{"n_layer": 14, "d_model": 192, "n_head": 2, "n_kv_head": 1, "head_dim": 64, "d_mlp": 512, "vocab_size": 1424, "activation": "swiglu", "norm": "rmsnorm", "norm_place": "pre", "norm_eps": 1e-05, "positions": "rope", "rope_base": 10000.0, "rope_fraction": 1.0, "qk_norm": false, "attn_scale": 0.125, "bias": "none", "tie_embeddings": true, "parallel_block": false, "extras": ["capped logits"], "init": "uniform", "init_std_qkv": 0.0292, "init_std_o": 0.0, "init_std_up": 0.0292, "init_std_down": 0.0, "optimizer": "soap_variant", "lr": 0.00631, "beta1": 0.95, "beta2": 0.99, "weight_decay": 0.12, "lr_head": 0.018, "warmup_steps": 200, "schedule": "wsd", "decay_fraction": 0.558, "decay_shape": "linear", "final_lr_fraction": 0.0, "batch_tokens": 65536, "seq_len": 512, "doc_mask": true, "train_tokens": 199300000, "steps": 3042, "dataset": "wikipedia_en"}
Each number is 128 + 24 x the weight over its row's rms, rounded and kept within 0 to 255. Layers, rows and columns count from 0. Numbers have three digits each. The size before them is the row's rms in percent of the matrix's.

# gate: layer 6 MLP gate, 512x192, rms 0.132, rows 315-400, columns 48-95
# up: layer 6 MLP up, 512x192, rms 0.133, rows 315-400, columns 48-95
# down: layer 6 MLP down (transposed), 512x192, rms 0.125, rows 315-399, columns 48-95
gate315 113:150137124116146120149104128128133091130172106137120120134097205135136120172101151126131107152132092140165152139110113108135152157143109117092123
up315 113:083161080129135142128119126141135175151158142147115129116130139126106137079097095145109150146093163132159144110108101164135091132130153162118162
down315 098:121141134168153136150149133124147119137091103171132136107121153112141120107093105161145177144131130152162111140099155105104106173114177106136163
gate316 101:131160123084130147136166094111083160099112113132112123147141144125145149122162135131127166148200152145093119146148105139111095120135127115138102
up316 106:175120122106184110159124140116113124112130111133116095146134179121123113087144141104185132125158113145101116141144117098138138176100111159179142
down316 106:100131144139180088155160142127174125155168136125091128149121127087134118140139121133134128130092089161118162118107097143142089172178117165133114
gate317 094:106122123143135136129113151101135155134148161122097122159106128134120141137141100109140111119104107157137093089113104131156159160103152101126113
up317 094:119099177106136123110153151142095088123108116107138098136119162121146167131145098160075134144155132119097095078163130101113130104124145103136174
down317 095:136131132160100088110076122117108074139118096126130160136101106148143136150170127158132093161102126101143133130131146123141152123138146128129116
gate318 106:146124140136105155105127140150116179117141092076112129132145136132142106117116135117109082155143147119136141135133114127164089139146128099078110
up318 111:094132151135146146151142106112156115187131147107140117125128122138128126124129135127068198124179147127127120136114147103132135128120176152129148
down318 113:140124144103141129129147150114141096145146136127137147130139120137116127132126105136136182147164136109164108139090129146119148107117103168130119
gate319 095:104165123147100160138092120054144075122114106098141141121166123126095137168121140147157120158142100133125163168107107123107118123081144133142174
up319 087:157109079114102102165139165069128110168146151080135086114125137119123157140127143140084124121146157115114133136081119120146170145152130152124147
down319 095:134144111133136090182118147098168131124136123086142101084169161108068171135129152131107144158125129126141160113147138121125148093108115149150153
gate320 097:121089130143128155117111156123122157145148111101146103113124154132134155134107111131131125147145126130101105118111112154132158100097131095127148
up320 096:153126146115118151137099142119124160128106189119146133137125120134149105128126104111106180147156111144089082082138111160142160115122116125093109
down320 093:114140153123130124132123137104125115112146083093130117113127169151103104117093139143072121148155151147151099137132168110125095176121121176126131
gate321 107:115063160130155130134109114114122117131109160121172107143108087108134078138122121135139147127147107135164163111108140133127134097087157140122136
up321 102:139133081126141155097135140121128142144116119160112165127171089139138134089127124061125146116106142157162103104086160126109126104102085144127099
down321 098:139126144109156117139178096123085102121137147118151147159115145100145138146104148143086117103123104137137150174143128136120112128143142108078154
gate322 106:123088128159155160102080162099136182133155125123101162118112131131093137133134100104102168127125120171093160154113141101118113127141150123154124
up322 103:154135137077086130123137097131130157128155162090108121102142150135093164122149117118155119109132132117177074100128101083102144138140115088143133
down322 105:092124163083141116132170113111112085150144160149102140144124098124088135144139147158089142138134136162116130107100168138118114139133126156143135
gate323 105:144110172091101123133086113130141130095120101091135144110095118121127099127132131128115102163122126112100151144115113124098139095104094167118138
up323 114:157113102141088129101120148154123126140114125074112131117111117144160150132107145124105151103104182129152121165139122124083105111149130137173177
down323 100:121163122140147137156127155112119124110149117140148098151085116180130121109108130145134118131096108115154099080122140139145144039120115142163179
gate324 094:141114143121152152136101159106120080091102126112138123122139154131115140120146122150125111112110085110160113151164088140162116106136179123116082
up324 099:115129137108108104148099120180148177128150155094160142162141158113104134122105178104169144117139180126133160104166090167118117108126114140153171
down324 095:145091060137139105087140164132117124133106130134156171100177137157109131126120106144115128099148123125122098128120109163116137103143129086117103
gate325 103:173103153127128088163092093144155111116170136117163095116124114088181142150113133135085137141132118115130119096113105125116107125144128121136094
up325 107:157138151144120090129148112203133093148116163158119108135130115115094173113131173169141154137144057138111076123136174130128158117169121120113161
down325 105:141149111132087136149100128120151140160151168153154148100102117138117158111126118076099159137124133111129049120170170144162159144114109081103111
gate326 096:098131168128114062104143110126111094082155127114128113107163151131118105150124150121151126154173132155153139132119139130132110167145145138109109
up326 096:089118111107156101092162145099122112098115117132106119136127133123107090147123151078128129121118134155092178133109116119087135094103135161120123
down326 096:129084152123110113117158151131097098139126118123107109110107145129110148154101163133125138145151164132135131096139134112117144191137136115149110
gate327 104:140139113111140137101139144144097110094134100105121162183142130163133132097150087120152143104185105136114119136138153114118117128164104103147134
up327 102:155125115149171103112152132125153149116144119119142132134174154152157124140083153140117127169141139094171140109111129113119160113144168162094121
down327 099:123164145140172132108116122143148133134088069164142107115085091137114101167135145094114114120113146139147126134136140121154161137118128159145144
gate328 095:123119122158148146139088073154110103164133079125079112144161115102148147120194154133127138078149097165121111114145143118168107143122111120129115
up328 097:127114139112141081122129124159132128108168102100137108164165114128108105100077083077076136115131183151147168123150111146135148145146157140106130
down328 103:101133106136154110151099123084121129124123107108092071138120128116133127184105155128100194112124138150141151117141135156163108127098121118123136
gate329 102:113117143100164111150096152113172095131147175139146093125106160154094129143112132137131150103107126117131093157141121121153111139121117138139137
up329 096:103106160120156159157129112139121086188153109136108132123121133142115096128117121139140139156142133117144115124173144156105120128133079128131111
down329 101:138136119164077158113145134123123119149159117103114134110131169080067159138092126145086145151115111100119078085107158102160151140164134101144164
gate330 101:162138140158139125137145160117146138135096132122115112076096139118135133119123081115128117107148154174185114145162109124116157115084112118110132
up330 101:146172128117125121111105164135140124130122122112126110128181133157103126131131073133109157102138127096132140136123055133128097139169130150094082
down330 104:134141162153162217109138130154144145147108136110139131100137143098115142143146120143104117130123126160116135123143146136107146111149121121125171
gate331 088:136111096122134138136108141144120118122124130144095125124138141117131096122164131197135157131152108138113110177137116154105121138108184135138094
up331 105:125095093106172145145114146070143151143153135122104113120111111095118099124178153115060146175095115122132136138107099138084093128077129082137125
down331 121:165122119165145145132109166115136127175111125128136135141116079114096114101148092132141122094167134094097148095124107131070138144138110103135162
gate332 102:147127117163123095128109121109178106154115131119182124152125145146157083165121121133085115164126139124109108123136095143168132103120098142127110
up332 101:134158065129100115149116156097177165145092111107089112125130125135174146101095100063173119106144116125158144149159113136141121116138128142141103
down332 098:123101106096117106112142114155102124137139136143119107118122106140164138096153085133131123139123042143135122115090127109130133127111154152112090
gate333 103:124178096141118143092140151144132144092129138114086134125116107128140123126143102133146110184127129113185153142069079116116121113089128112115138
up333 098:133128156136114133143155108149114137135098128161140156154178076146116111111190128127103125134143088114124157133124163108070154122128118168142082
down333 100:108170141131162109124124124119142139142142128128098136121122107165128116125126101150161107120157120124129142124128163121148131108145125134120099
gate334 109:115168089097116071129132121147143095150094145144105133107136163093140127140091098182115126117138119093130148157128116181150139133107122106143162
up334 109:159127134050135112118115143129136092148152114099111126150100125111144130126112114145129123153172093170102162093147149116116153172142114102115115
down334 108:115143148140124159131124134103114118097133123146103145156124151107153160085087099127172123127122147112150098142120108149097127178124083124151123
gate335 099:118144099160142191148136071159138152152134139101127100100120105129121108137109076157133130110141128125140109107133120166146141126125162111108129
up335 097:093151117173144152154116105117127122145117128097165148125126130073129080150083128122137080103117119119093115153150136136092158139090145141077110
down335 089:115101120084145137117136202135082148096138124153148114115137073118108090092119165102071099121175167107109133150144169136110149108156124126160131
gate336 099:151151140095127125139175075162112158176135107151127095135121156152147127126194122114089121097111138098131147132161144142116107111129160113103131
up336 099:136119168157093115123094152131117125145124115130131152143110081124126085114151107099105099087121129109057099131150129123108096126146121158122094
down336 098:095142150110106066173123133120107114114119132154097123130170096137124166158128130142156102081145136178148083151106094174121131140117107136141119
gate337 097:100129132065131130106137107129113163109119120152142095103106114129103146148100121117156179123170144105140131120131130160112136120132107123111154
up337 105:116169136131123095117114088140103134118142139098152114153114132134090111135143103141172074120086144109104152141168109168081109125135146118108062
down337 102:091173156115143126115154159111110144092149104123128127126107145145075137169119107147156067116129158130153142166137153124121157173131127115130125
gate338 101:108144168160126130139129111123150156166062103089165103106125133137136138144128127172145119175128132141173156124115107145107122175139116131146148
up338 097:103106091107129128102119159155109132134184136154134121115080113088126117133118118128138156103118130185104137161114162119121082114107145127127111
down338 104:144109121134160149093106131074155143098166129104127131086119098135103136143138129136192184156140090161179157122123130152105115108133070140097158
gate339 096:137129152114104148104132116131140127154128132122131128099165123120094096142163166113108137134118173119135146108096117114141097150138164142121137
up339 091:116101127118131152131160116141135135094117136112132147146181151101159164094170116157109135098094113135154151099114134097131116097147142086171132
down339 096:131108142138151115167120177126118165154165142143126182170125110161150151139123139085160103145136093110132140136124118120088139150132167127112083
gate340 108:119144146132133141115101170105157121082136119099163144114131123115144144167137155123148076147115088154136166112146141092109115173147124140102118
up340 102:099118125134137103115135116129173144102093110186126162114159103113135120082128125114120156157110130127134113100138121117154170109087110102094113
down340 109:096110120101116123120097131130130145156108143131137119114119175106098111127150169157127130118125156115150125147108105098166145090158124139123135
gate341 098:144150105147099091159200121164174105112110108077146097097149126142117132105131144133126103105133095098121139119128098144154129150082139116134164
up341 105:169108157134125108123122152155150112139123136124145176153117155107166128190097105118111150162119123129121110151103134127151110088161176173174103
down341 093:100132147089127108122123142113083086146078123111103099127141138165172146137167125156094116166133148106079131137117136137108180150111116117096139
gate342 107:129101088185165152112147101133114093099126093139146105104097120166175098127114123136165135140117127132115119135114134142132091124120149102156136
up342 100:124126125155160102103114175105121154129081121146086125180151116152110166131131126095139124155162137087160109117131151133110122145120124166132114
down342 102:078111130132116119102147168141104151111133136075140119107091175123125123142119127124115172129088137122151157106118107112148153152139076117136106
gate343 098:093104127150116141125131135123111089131110184130086092166159119170104175122140117170112131148148093103110111131092123122136132110145121154154099
up343 102:166155099153123165130101127124165197161156110147141115100138134107147144143133140141116147139154115177112138123162097148168122132157130095093172
down343 108:122140138133121102176125186181149149136162086159110095157132085099088117164091116159137126120156076130106123150101149127159119125147160103149101
gate344 098:153145134166146120112123136094095106118130163093101117119097093077109098135146080118096135121153146128100150137155158112132115124123140141143134
up344 094:141141110102146130115120152055074130122123121085093128127104072124136099136127124105120119108127118142141148150121082111082164129110102144113122
down344 092:157145172120157127120144137117113112121150109130168168127141120137121116094124130117113118159114107125138162147115115123200103097133123124122133
gate345 095:132114143097124136151159119129120119159181150171124140105105145085164132110141104097109134140107153129131076126138128091123128140167126111130114
up345 096:134129147135129103135182103156107112077096166111142126146154132149123087092126149110128138161136121131125084118136098150139154141141148132127123
down345 101:122128123120159150145118150145071153139156129134157124133107142114172151143138142143145145134111146124138169100184169144127093132122148078142103
gate346 103:117156130128171172123105093118136138110107126101136092156128062123151141128142145114175118155125121111124146125113123168096108099089133129131173
up346 098:112103144131114092136085119107159198106143129142099155110158124164162113139119124183107101123134129152118113129113106134168139117156096119144130
down346 103:132126093102110151132100165116190154118182097127143156124111126106147125136126122113117125161153154127143138103124117133113151120156155154179100
gate347 103:123117072126132166135126139149109120101139116105144099084169125113110135166087134114076113131128143105152134137127136148119127105133155099135123
up347 103:086094136111114139099111115172162136137115143119167127115166132148123120196102148121121112125137160124129113134133132133133142183091137153054158
down347 096:144110138137117128113100107095050124155160132131167107134185133137109149150086147135156111120118131149138146126101116100144196126180136124168122
gate348 096:126137142093134128105125105127145101108127115076158110097126111147110119128089164092083118120118091085132138128129130082138092135142149080124130
up348 100:139143116100140140143135159162128125115132119140103116130123106174136095138132129101104150134143144138133144125093130116106130154095112066107139
down348 098:138148101138084155134119143116136148110140179111101118140155151167122121160110121144145143125137182115159086124124146134125097111138142130167092
gate349 096:089173110154131151137138171140074138061142133160104125142184110157119149125126111166115165148195103129143104156118083124132134129134142114132130
up349 104:092133105122156120133093159165153119130139092098090133145124115140149124113129142099123123147090165159146087118147178171151121135154132136109159
down349 100:139131149120140093177134117158144166108122138118132095119103101113164152106125098098160133137139122145107137089126091094088110116127136121131145
gate350 097:150111138097113130129133142134090119115143114115120117113157123130134135102140103107127135080118148119108134160124150125078166079170108119140129
up350 092:148117111109133121132105093085154113161183139129145153130094117168100126129170104122156134143125128165142132130113125126127127091118113075128154
down350 098:115104133110147120114161181140141126158123099101136069180146149126159151079117115133132096143132103140158131132090158142120187114141128109129162
gate351 098:131096134164116119157091147123139090154166126086104086098154130159119162147175133136125157098131090123121134134129141112142115137120105106098125
up351 097:149130182099089173096096128179098097155133130097133091104159095127114129155123152123130134070102131126137132125159124114119127164121116134126122
down351 095:148181115135102126104123144104120115125100073148113154156092108141128098113118125108146091143085172135123178132142153086134152177140143124143130
gate352 094:140201096106120112130144134166115135113110129148150117111100108132141090152122121154108137103131121076154099105094155129100167112122167149111141
up352 103:174128122102136134098124120110134124149140115092160119143117138120121170131110129133145112089096140130160147139121148130102136091143103151133132
down352 093:128122175150098124115138129115131101110117114133120167094132129120159147128149068157155101139132151175085130134161128136119125139145098123085128
gate353 093:117098137121141136155138139143156118116163147157151108171104124135165134105138166140115174151125136160121096127110101114148154128113132074133094
up353 093:153111167100104101064105121097156104123119129140136109167107166114180147125110110127116130158147129148156130121085105116140123164128104101103090
down353 098:113085163131126155176134134090096134083121124156165114121138105138122068092116141093138124104122157134114074117135138152132126089104135138144153
gate354 094:122171122131144165158129148139144174120128123130135093106132102139102136109127090132132122122134100161138105145114141151119169131114087138140128
up354 097:125160159066107087148148147093140124139113132166119086156135125098141153126127082152102077132139159095107109146121167132080125115092116116110144
down354 098:127132131132156132116083118135125130127115111139185080126092183103097136114112109156131113183136113101154095148166146138137176120120153140121117
gate355 102:113130140126147123135141148114091103116124150150156109102074122127147158157137137097120113126124110127117150096099122157096155132097109100130151
up355 101:134115122162109148146144081098142145139137171103181114139107117152149103099096145143099098116113153131105124146126078150131121097074144113143169
down355 102:126132088098109166050117126110139165104158155127156136162121137148111107162087094102114152114116099114135153096096120131132140094126157104182128
gate356 109:137121112130089147105153162131119127067144127151097140121126153088167119141143118114124105166101137135162157127147151133093099147141136122118125
up356 101:126122132157117086154145098162082081170109123123132126117112099106178134117151121090140130120150153079081122130117136141124121141139113127141121
down356 100:099160126163063115125108126144133135150132099150140116124135098127155157150117120138164152120165099124148122146143117137060137156153095133119112
gate357 095:137117112110137165104146127122151119158163152150135148108192086140121137091156171184125113145163125120149141072125107115087165121099133176087153
up357 085:119113149109132118106146171131136130111072085117149090170115156086089117125121109087145144137111205125126117152127128144124091179144142114142106
down357 099:133140142135141122126188166164157136129153126148129158101172155086121108098151123151157140141130129125120145103163203143137145102087148108140133
gate358 096:127119118146128116135125113138117147116133092138134172161120052161136109152117171118134162124132158132108176136071104161107073145101133107158137
up358 097:100102109116115127128163110149151128118136119130101102147118086140134130142111159133144201123138160147150149120093151121122110149117142085098124
down358 098:155120143129162129089121104108125141054109138114150148128156176125135099149086126121127159104091158130124186114100163102128163108118132101132108
gate359 095:084140108136140090073143129162155130139146091147134161144123170105176130091108091091149120137088128144140154133127135078122112161117123109151127
up359 093:097159113135142118100147113135141092148159143126150098093116102119168127133095145085155095078168134116109136133174143123145132077159101144116096
down359 101:161121125108122173109103138140149101152083101125156128123154108144183142095149125162136124139119152115130128127123154124126166094092092147082142
gate360 091:120143119111132133115103143136104112160130116138077134153091149165143143125169134140153191109132105111123109120114136140138094130128140146144094
up360 102:094122159145156126094154099169116126121105075115144082122076120065142118151143143139087107139132147119130124091149150130093151131106114131128133
down360 108:123096165153148152114155148099162109118155114130138091112103091076108140079127179121141102157135125118128147105172145122131096157123126124120146
gate361 096:135164108080114117143089113108163134141078142111145130126101094130154146143115148126128130107136188103131161119111109096176121113148148121128090
up361 101:145146132129103098129131135139156141111107145091122112121119125138127107097139129096116151120130160129134155129059131136139126116180102117160128
down361 109:101138123154142108141145152149129111152150124097111113094123109110127131062175165181163098086115177130107127102095157130144126143126128149126146
gate362 099:143151105090104109067133113156093117110117107156170154098134129144168081148125138110143088141112149144143148128129114111116134107129137087138104
up362 093:102114148140174091109142152122099123125096139106171102105124153134067145116148105103123130129170087091149162181099163124115165091146107109096143
down362 088:117107093119186134134111146177122099142122107104103115117098135124118144129124148125155154114102113131099065141115157153152119136097129196163132
gate363 103:129155115136108186121083116144135119148119150143112155147138114126121143149107144125131094127168123106096144083150107132151119124077107123136148
up363 103:158154163104126139103141100163139145190109150156153096102130118115112172145115166129126146094132116105108094115139125143140156121134155109155100
down363 101:154154145142163130117099127145118147148128142128147103104149132138136107125087123101138123101124100122101111129123142161120161102106095092171118
gate364 099:131119119168141128095076119134121118074121105131148140100115138143123163139105150148105123105102097155125156112092118155142134132154116115104125
up364 095:123150092115147125136110132171142140093108127116152109119126113150139149134058138106172119084165119127102115112144132125137118082154110122143119
down364 097:148189160161152132130096104127141116132143144117132091164135117101114087157125119164117116140122149086128107103156133152138117143161121134156129
gate365 099:138152140135138142108162135138123126167182141120143146112132136163138137145098148170100196146130059142150090114100140103135182150106133140122111
up365 101:137092131143139123090107127108148145144144102119124121138154115144109145144128162136100133080142157138156116158150129084124167132095127140121153
down365 101:098094143119119159132104140099122155113129175111115124161104190165132138094141131134145142166126133117153120144159182094126130117138173150121117
gate366 105:064103096105106091135116155145092163138133117117105086142129157128137140079159140125167161159145117104115123139116137147107126134144096139102135
up366 107:090130123140155104118145140159077106130116140116131097127098142118120181098117109143093145157149109129131103106106130128154101139140128134155116
down366 110:166106123106115153084113136149091170133132120128111120103091101139110075132103117119121112137108111147098122138140113089156117094146142141149127
gate367 093:116122092163129155126125101143092100112137139113115109130161163113130128131200098104119083122153109106131124083126126120141171138177071105120124
up367 094:090107160122157101135138179090136108114088125113137117130117154117131146151151083143124143131147108102140117144137126083138090106130130138125159
down367 098:120130121163072148117138116142105112128117101112100139155139128134139101109139104122154091077118142146120132100114125149129113107133099116122135
gate368 119:094102137140157132092122092110111154099122116105106146149126133137106118109130142131089138136138173135138074181158079122110166177156081119092128
up368 114:165125122132151141097160144144097147132124101110078097144154173098112138150115151126152124107112113138159150156126109129136131121123099165107148
down368 113:141163108112123102129127141101083084155157108085131120100130093148119165152104117146150092124106130132146127106128138124142134116147155150122140
gate369 101:096158101111076113134157179105149103103144077125080140099127151136134179162130115133148097170121137137107123119131139084170088139096107126126098
up369 098:121096141140170110146072116119096154118112154178141111157122114120146139152121145121105130143121125112125154122141092127143106144135137148101148
down369 099:110132122160136125113106108077088136109112103160156147133125101163098155088144159164127141112135105111143178105149158161089127147115128120149124
gate370 100:111123145110088089132111080132120146128131096140090141075131123093095126123096100177146134116147088135168111122145125119120065150106130118098073
up370 099:113110129174135124123118113169154118114155147142121134136119131136123160109128126133102133134125139101080122088134118131145152169133158117115110
down370 107:161142121179147147162166105183160128098129123159135125126164147090183163143132092167125096148096138149093132125143107091177112156119101169131125
gate371 098:053112142122079136149150110139148145097129143117144109127134133143126145105137155140160138086157142144125154107088146162157124117154163139116156
up371 097:131087130128151156130151150128128150088180131140166136168177114086139119087145128104143119114176170120132141134120136131116123122122100126154134
down371 102:146168082148108133122121146109118150136134116124134146119155135075100141131162157197167084164158145132106119126114149120098136080110142104123115
gate372 099:147139139087098106173121156124115133137128096116124115143153133122136103108173173137100162132143099110101117134126140157116189134163173108110095
up372 100:086159097131130140155196147126120141140109130083081129126116089069159160152139134133151105120134096127115129125149102141099144127078146138132101
down372 094:176136130152182128111086141123143132152145119176123130101162129114131154092110099129084064125127120120110138148121104149148090129134122153124186
gate373 097:108099135108126149158166106168124135177131134111125136122135113128140136127113118084132161155110124110141113111069110138141141112148115125108115
up373 093:166131135114097112172139155117150138127160160118117126151115121161146109123140107094147139159107101166115151153134145155143104086137141139114128
down373 090:130138099115114126123110135123144165101116130157116112094109179104145086138153089095157084133119133113157149147178099109088101135149109124148111
gate374 109:101201157134123146135133176109127148104126107076107119121123085155102114145171119152120129097135100182127090121111100083117088085127122144064119
up374 111:104144108110136090100080096130133099150117093142118149156124125114129097185148150133119113182148132129155112171100111107183126117105124127103137
down374 100:146092075112157146173121085117097132175128128106134121146110131126134118140133171125173107110105159148114111150158141096168157114092145125134138
gate375 100:084096080123122147111159157139178165112113144125117119155147111115146147124117104121155170099188147140144143157107154171126119132133112117129150
up375 101:130175132118118149139140125113138073122165102146151091131112093162130112132123142117147137122116133122106138104133136080129111131160169126091112
down375 098:124129160119114139139114105132119184103158109143147128137144101126124139132124152180139107148101104132124140130118133143130117124059142175147133
gate376 111:182147122104152137129134133097069141131138113168113092136156104116132174117110122182127155135184115186129125125130113166149144096106103101109144
up376 111:079094106118159135135149156094127166179100187131090146133102117146130126155107100139136111119113123158142118118076167160085096129124170121117126
down376 099:123138117156122141135138129089192119147076123133123133104133163115103143123086140122089099076109124122175133123100114126121093132083137127102111
gate377 092:126116121115088160133162153117121132128101148120123134147110150134138140167173157137126090135116118201111124118150136086153111157132134115110148
up377 092:120139133132148142117107138143117143098111132101112100107136189131107111119156111152146121119116150149110147134147155087145103136135109169135171
down377 100:138121105121114146143092108087117163139111166111123153120094121120160070149154144175161125149106166146107131107134118101160126137151157093102161
gate378 106:127131158070102115081128119130148138141130110097145110148120152144164145182121133150154127122151138100067124134108127130133110141152095154122068
up378 104:136175131122104117138125111135130149113125140157160117099150111094089117101144061132167120139134137132171091149132126140120172117141128083128104
down378 105:126164163134149118133122105165135103124118116067119089118122143102126126169157140132121158141111192106123138153121139153118109113145134114114107
gate379 094:131148136105095130131139169140146113143164102136128134099161110106145120145148102150129104128109117101122128144175190092118105113167132112096149
up379 103:146116140101141110122089119108083103122149124120152100107112130108125118099123104115131109158157080119106161117134129132114112104212112123109142
down379 102:112143154118179114122122121188131094160108109103156155099152145133133144128152108074167141145122098108090144136070173095159101129183112150137111
gate380 102:145115143174118146124108102107130091106150172113136136135091164071123124125158113142164109091163147068131134102137142173126175137156139120124143
up380 101:185138111148082097123111102113138140131159064115113165134139147157126130072112176116074123106095164129132148128087152169117150126128143089088121
down380 097:128161113146152137125165099112162086107123121134159161103117160117095144145201120135138134094103117155136130141121185121130191096131127125105146
gate381 112:144116080141096129148113143135125153167146104103088120132141147133140146122103119146100135129110167168154160079176111180132102121139116146107127
up381 106:130110182153120145157114175145118139091140223144145140100151109128127149126117092125160142119106138171129118133142111099127140124170120145131118
down381 108:124109125135160127138147095151137141115141163109128169131145119172117137176124088098134151143104135077116098146153144113140157148129101128123133
gate382 094:107140094134163163121140181126112124132168127156131145092110077123162136149113098128103158136150113150149140135117110110120158161129132129120093
up382 100:116127129081116139157121126143085150164083110118148119178164158129085127151153155103142142126150121093123128128061143109152105136185148099106128
down382 109:105146141145108099138111153118113151146097114158166120174118097138111108102126138137124078117124151093155116139117121160120172157122128138138168
gate383 113:127096129135117159122116102122086154163121165113106114142096152117161132183143137140116088091170133159097113086103116138102146146100103132096151
up383 110:141146137142147121105087089133088133153104127093142127130114123143096123150133122143165152123163113150112136139133115136160174156156170157115159
down383 111:167161127147151140110131158104138116103126113138160112134122192150125125090104112117126133146161151130129141113157149155129092127129126094127149
gate384 096:072144181167156120126082120094135143143166168154126124134090154155110148108136124119149149064129123099107142147130149134089153139102173064143124
up384 092:143116103108139149155118114116122117177122119169102141104126085136103088172126148152144142121121155112134178135095105095092134135100145108117113
down384 092:158116153098177137145144172114167143167121133167099091159092134136133112140146115086111149164122136084114154117100124092150140099181133143085158
gate385 094:126168145147119159113198074134150129109109135145142108122160084095108125100136066195144142139119123113115171133130113110123147156135148123163138
up385 094:093114167107137115112109141163181123143163126094150133163116154126095121168138155110084108097141073153146090164125127139158085111106144140136133
down385 095:096110095147149099105127155139114117102125115147149110183130123155148072151143131144126099158158159126145096074142132107122145147113109112137112
gate386 095:097100090133102124147100155128128170142134112137113139152139134104109099091094124105121172106133157160174150124118148072153182142127136132155165
up386 098:131127133161109180123122143133141091072127121126156105203128126159084105100114107111125144193090140120126106087118136146128095117138128130152152
down386 092:133099163109117148113164131133144121157114109110144124109095118103126124157143126174144099104123123091106158151132114104116156135137118156142104
gate387 100:060132086167119145152119140143106160129133146136111153124116127139102087094139121147095110158138142119141140081110115140112137187104132128124188
up387 109:099159121158130103107131135118131120121149120123113099106124155125167112108124157121131126107143110116135111121130114136113141102146111163161126
down387 101:153100106133152128140129155096148145110114136117129095092099112126123123138120134154156144120124112135123104134110083119120104137092114104089116
gate388 086:156127100089135108125111114146112143089160151147140119097122116166122186122131090095189131109113103188166132100112126163112117093096138148137103
up388 089:110090082093120136117157117114123138152155128131145123118096142114121156143159095121111150162116096175110162099122107138067120100118105169134132
down388 099:071103170084157153118166140084121114129142111156134129113130149114090133099142119128129143106124122131121125110148133099125175160175083131121208
gate389 100:107132130118117121072132151124128112112095126148132088149149103148134110117110151162145180123147110131102157132122124122141129108169124129104124
up389 100:154140083139147110137154156103164086133183156144125159166141070109120082142110185145092119110104114108106146157108159148174142121128151100132124
down389 098:115134077116133137144168122145161089145154153161137135107107157113121105112103134084093125086186147091111113099168110154174142102141150188148192
gate390 101:145105135120128108147104117135103065172130150130137148138106136117075111152108083120126103131131131134126121125099120138143093139143093073141153
up390 103:115106102101104106124108156110087105104130168094099165165151117147158105182140111133134120143116066111120102141109134141133109085097114107113124
down390 095:127124107120139099130089118121173123160118063119167114138118147064138136133146119133125120129115107129109115114153119108095134109101154109123138
gate391 103:155136119123146121106121122138107142097150122118123141147181105150117136143182171152151118105177127115124090164127146144097121119141107153125135
up391 101:138091160104092142176136130133144158127125143118104090135115126117134118092099107121132101122120136127124112108124118107120162157085160135159086
down391 111:110125135085102048155114127108129129100114119163067104155139116128139079090117102157116136128122074163186117144131124123152097130141145137113108
gate392 101:110116112165149145090132121122098119155150154171141119150088111141135161127150151128109151133152155134142132130126165154125159130116135146121119
up392 099:142071149145120113149120122131118132102102133132082154131124132123153118100127146136129108087123110129113157085162151137123140145092158135131159
down392 099:065103107120140141137085116167134083111158104122119123170143134101148117170126156140127129132124142148129200146095174190137112141149165106091120
gate393 094:126139080152126114107120115140102136093125160140099141067115125116138154122144128131122148131185150125058092113097104115104144168124136133125167
up393 097:128119149154157083147136165136089139133137140104123116137154127107108135135111132117122187133110136115093120105100144154151100141132134154115072
down393 088:130091100132129161134134147126116106091114128143089112133146166147123137143084134154099115104158133111109162146121156106116145129165106109134159
gate394 096:180138123146119120153123075150110138123144137138140098111136129143128172140121116123160145146118133105182063108149123106150129105135123127182105
up394 099:149148100148120160150131122112103078129155153127126149171156117160093152129109106128139128141112094105122116125125110154100150121121127137169167
down394 098:101140158116119108128121139121133128093107163142118141126137100085126112101172165097106121147145149095088144124129129109126108120126101094094122
gate395 098:142135165172098149160107135133147162129125115106134118109144166148138142141148130109112148151136083145122133113105087130117125138145133093140115
up395 102:136113115120103129174133148121100150118152162148113143131121082138096143183078144123125110155137132116160130127105149126101080107185135143128113
down395 100:146133136076139113106153152134132134104122082141090136112138121170093133103097145163118120157108158111145099139128108081141052100144131138165131
gate396 095:124153090112126139107121159126118138152179126112125147086135138144188166175127134125085157074112120118146154117115110167105105123135137130131147
up396 101:109123127162154130147125153120090138127122132081094129098085106130146126128105128110133075090161102158073128101138092169114147123137139137172098
down396 110:064096101099120156129088094094107110118150112078138148160167096157133135150142126156097063133157120156106126107138165141151114099127149157163180
gate397 086:125139107101118138109097133156110114108113168130103115114103138142118152141154114151104136101083118114146153110091179163115112150098081152130108
up397 090:124127134118106111135134086144106095107137140095120171137078101129110099107126151161113146101099128151118094112130122169121140140118114147125086
down397 095:125128109078100080093107158134120124111112149138144089148168169129137146112155143130101137131135157112109150156108129122121070115139095145124139
gate398 102:085177127131115145115115109147110138120133094079139055164109115141117091159157181100120126107126155147120123119134114112128126126113141099083123
up398 105:124196186128120137115118108140155120140154094117123101131128087108081151177102177087096184168160101126099138124137147136108134129140116098135122
down398 101:082100100146136110125092155158126120139189132135157113151128189105121157182156102106125098114126141100130109132133136169102154097154088140124147
gate399 090:094133086114145138138093127169098127114140157114136109104135124097107144118099146121155183119100135120113108150114118078169132124128100120160141
up399 093:139106171138140122148116117114120109096133162109113152150115130139112118125150098092113116141095095108117140106164116135107131109125107143119155
down399 090:136129133154133101093128131126100167169099110135154130128141100142145164093107153144124122104150143132145094117101143171117122114099112115146107
gate400 105:101097136127125108109131096153107089134143153118112113199189121116151178120124139157110167152161150135171120137157103112144110142122121103116120
up400 098:080174143108125076113096103188114138140122153109137124139163177136089161095146129155133156119109129125142116130129125150099119146118103119110125